Weights of a small transformer language model.
Architecture: rotary positions, no biases in attention or MLP.
Each number is 128 + 32 x the weight over its row's rms, rounded and kept within 0 to 255. Layers, rows and columns count from 0. Numbers have three digits each. The size before them is the row's rms in percent of the matrix's.

# down: layer 5 MLP down (transposed), 1792x448, rms 0.0285, rows 1783-1791, columns 224-335
# gate: layer 5 MLP gate, 1792x448, rms 0.0385, rows 1784-1791, columns 224-335
# up: layer 5 MLP up, 1792x448, rms 0.0379, rows 1784-1791, columns 224-335
down1783 098:089121156134121122124122178140121164121113086095119127115161096098174164051082174119091083084119124141084103153159126119123152137119152060122079095121151114153124136135123139091203162147112165095138157089075130155173168160104124108102097089120137106138115156098146073115184139134088100099076175107085119162126158146137164153182147132150
gate1784 095:067141205150142101106163161131157148141117070122136142164153102137150165092144128108102083141169154131125113056091071195154139149139157166135100119149105179163107102137145047172160159112113172090176140095132110129173012117187081136132152124088131139074090080147162117094106146150076127149129108183142156175151140146148131151103132167112
up1784 094:178129125139096114123123157132085111126137111127144151059159108117087131119134193113158207112162160116136146126176121087186178183044155143158111138136188179154110074131167134124139090149153184162169091136110123159178096124103096153074141184105141113155175083136139162057104117124086105146159116130069086086153130125131146145102108126124
down1784 095:087168109165146176151148102070091120133113118163103134143159176143181117069175044110056112107081180070139097167119187174101155112172078127149150095091092065055202135158114114151124121106135079134108151023123128174148144131136157082091148112181147150160129066130142136088106136159118137122133117065099158071166151134138108092157121106154
gate1785 096:136133174120180122155126198125133067112101097159115142164131168080174118150199118186173173108225153139091132126119134067120101151162136071107086137126137093133165158111166153173158132130123066077101127117111144049158121095125149150184149109084151157146107112127157098179083086099173159096108072133093094168090064140159136146115166090187
up1785 095:114148152119120172113152130087138146106142096165176147127127108189149089063115162077113102157089139124088128184086179074128189045083145144162118113155155142102087212125098205089129106146086144177142070116129096154095175116165132104101133125105127150077120153149134127097066128155135059143071109142161152089148120117066095132159102132087
down1785 096:132155146106121103105143130117115163134119139190129149111142121100125157143164188189134074179142181154053112091079155136091148127179112129132150151092081077146207122141145081097120163103123104169108116144118117102140123143124146128145127216149138102152123188116139100146129132072172138143115068150115098128109078183092126155107088094191
gate1786 097:132146117120185070107069201104125172116125122136091135089152106161129131095101151123166152159079192099080144139129063127171184111164170143148124168122168149183177153147094127157142102161158128191162116160110130105134106125147158129083143105123147095141090103118104102093087128075123118070133168055137120110087130154158107122223162136192
up1786 099:157124095152124165153124147138114122118106118119101093109141127072115106134131127128106143189096118100095114124215125165120070137133147097122115100093159125069077118086159130138147092120147169103183164090081130154113129143102179119056158209123135107127088163128148087076134148199112077069093179157135077151101141132084145143137197080097
down1786 100:143149096118109129181072136123109139115102121126137161140130130145076157096123154082077121134109165088094085188136108113152160136129180165117066159147099160112159108097091117158137191102158132113130177130081123102136147134107137098125067107062094112114164150107138114142139138138162168138123127108117120123091138089112160143165157137110
gate1787 101:117071126157121138096159130142111112106137162130172148114141067180164086124104154117189034133127162139116136104156117162153179090112100091183090124129146148083153155123120098118142168180111110115098134166133089160158066131079149093149125173170093110075122189057148119086110140131145107112170138181124164124161114118123121175129088134139
up1787 105:110081135086159169148098166136103105096115108139104162086156123129114120186102158179107119093134135110130125139166178147108157174158153192087180194134098122158142151119152158122175108132125141136111182166151161058157149164140115180149114175153122112178108133118146135076124142166133075103163134114137070123104136131121129096151111064101
down1787 104:163144158129067160095116081108083109127121103171092109159163166158114115085169119098203144101168115150127067138127141115171131167085119143161146106110150132105084130108162162103103153135126104158119148081103118108136152104153137100175162179107199088122129134136079154191143084176099146193081113096188127137151106135101174129181112132146
gate1788 100:137159116150122118112146117116136119126181182158104154165173125068083124115112054150104215140096129138151145083162152115140105165181153123090163155146180103124153115125148133078119158165167143135147168100109165127131138110095162181073139141134123130107111169151106140087085081117105138131183098097098118118107099102089162115179143152121
up1788 102:174076189189150128140107162149130102189122110122106100123141156219176147121129162149123125169085155096159115135154136154035142066145155173144191172157125187150176132091158096145104108161109057149132142069125134133173147165157099100101123104115123077141114055113135117129143103121109160135158123120132148093111134160150101140077115083201
down1788 098:084149132142105118201128113136147164149151058128118110069118185132148098138140123123136142072120161079093164107097104173083149164158111101083120145132107129121116074096102121179112177086118125086159131156064190109157152142158068066154113137118157109132096121126136121102165097121120121087178120051138130145117172142065152079146142129105
gate1789 098:107130129102138132095111099112144108101198150103151136122139132131168120132132109149146142085094155115110130087181111113105139186185107106091116106099136136144042114192122077155147078154193127141117076161110137113157100119156146072114086105149101106137128150110149151124096130126141115132151149099162107104140127167176151175193130151175
up1789 096:082102152121113131118154109210086095111159194165116175088119124163170114115129119193098159153123187160144047110125092155110160120144138079154161137087179140131154092093134133130123113150105072077166187178063166185102149081180117188120146159111136098171124125102113200147142093100079112206173155146136136163149149159083138121169127073119
down1789 097:158161129123136176134113161121161121129160112095152086156166162153114230152168077087129100155118076075148125092117137137137144121105091119117195111126102074140086129074105129137076121073141112063114113093142103119175131093137116113161098123158131065075043134150071100140167126155112099122097156127107134154122094157156119142159103143118
gate1790 099:106141153082134175093154151132184153132154083127102119129120171125129152158116196104080176089110096108148123097093152039134122123116123161122123131102139138154127159143127188088177131105158140123098154125122149163087115128098151187148121099116109144081150107132176104102062123191102138094129111173147132192095092128114131100081152088083
up1790 098:154160132110124092122156159140126099146141111095134140134086128067210133171090186145135112089130087150084109142147088117135139135065092157102115147116106072105147133114133220115068189163140105119104108175200156100093114164098125179167116169084070133166105150108090106105115080152131139159138153113180133137097134186114121113187187079097
down1790 100:145111115106121105125084089119124135077136157170170091106080153130093147189140114103130119163123148105171190089157125136122084181137180120121065133119098147098147132091099065091111091145153129122130129199151103125091164145121196183188069116162164149141107085146137173105077133147093088120145091159097138165169132113063104138128116135130
gate1791 099:127157142115095147107174113141105161107145171174183188123150126134130121089104136094051130084106092173091203085116081136128160159100085149097115149118167131134108102154127140142139092145075183111094150093148166071166102168112066117083104132087103148109161177059093098094098071095094118160139121098161102147155156169076065107147106092127
up1791 095:101068101136136123085123100135137142080085116158114165098159094052157143159176158140115111120158136144133105144162122114152130126129144152167137166139040109116074134103179134109123147121130075089137107171136066079116155150147185180135109128123144094119149154110098111129118142131069139128113175120108083129058155115066084110213161147101
down1791 098:143111145130160129161106090142128110112164183101154142188184098163112106095128132142185132140144077119142097154159168119146101125093217121141127142153102138078162118135121161101194152107160130092141182136089134140102118127084066161115141164148156091135119085095131131069138184110162146127152076108146090158159143130122098167069148094125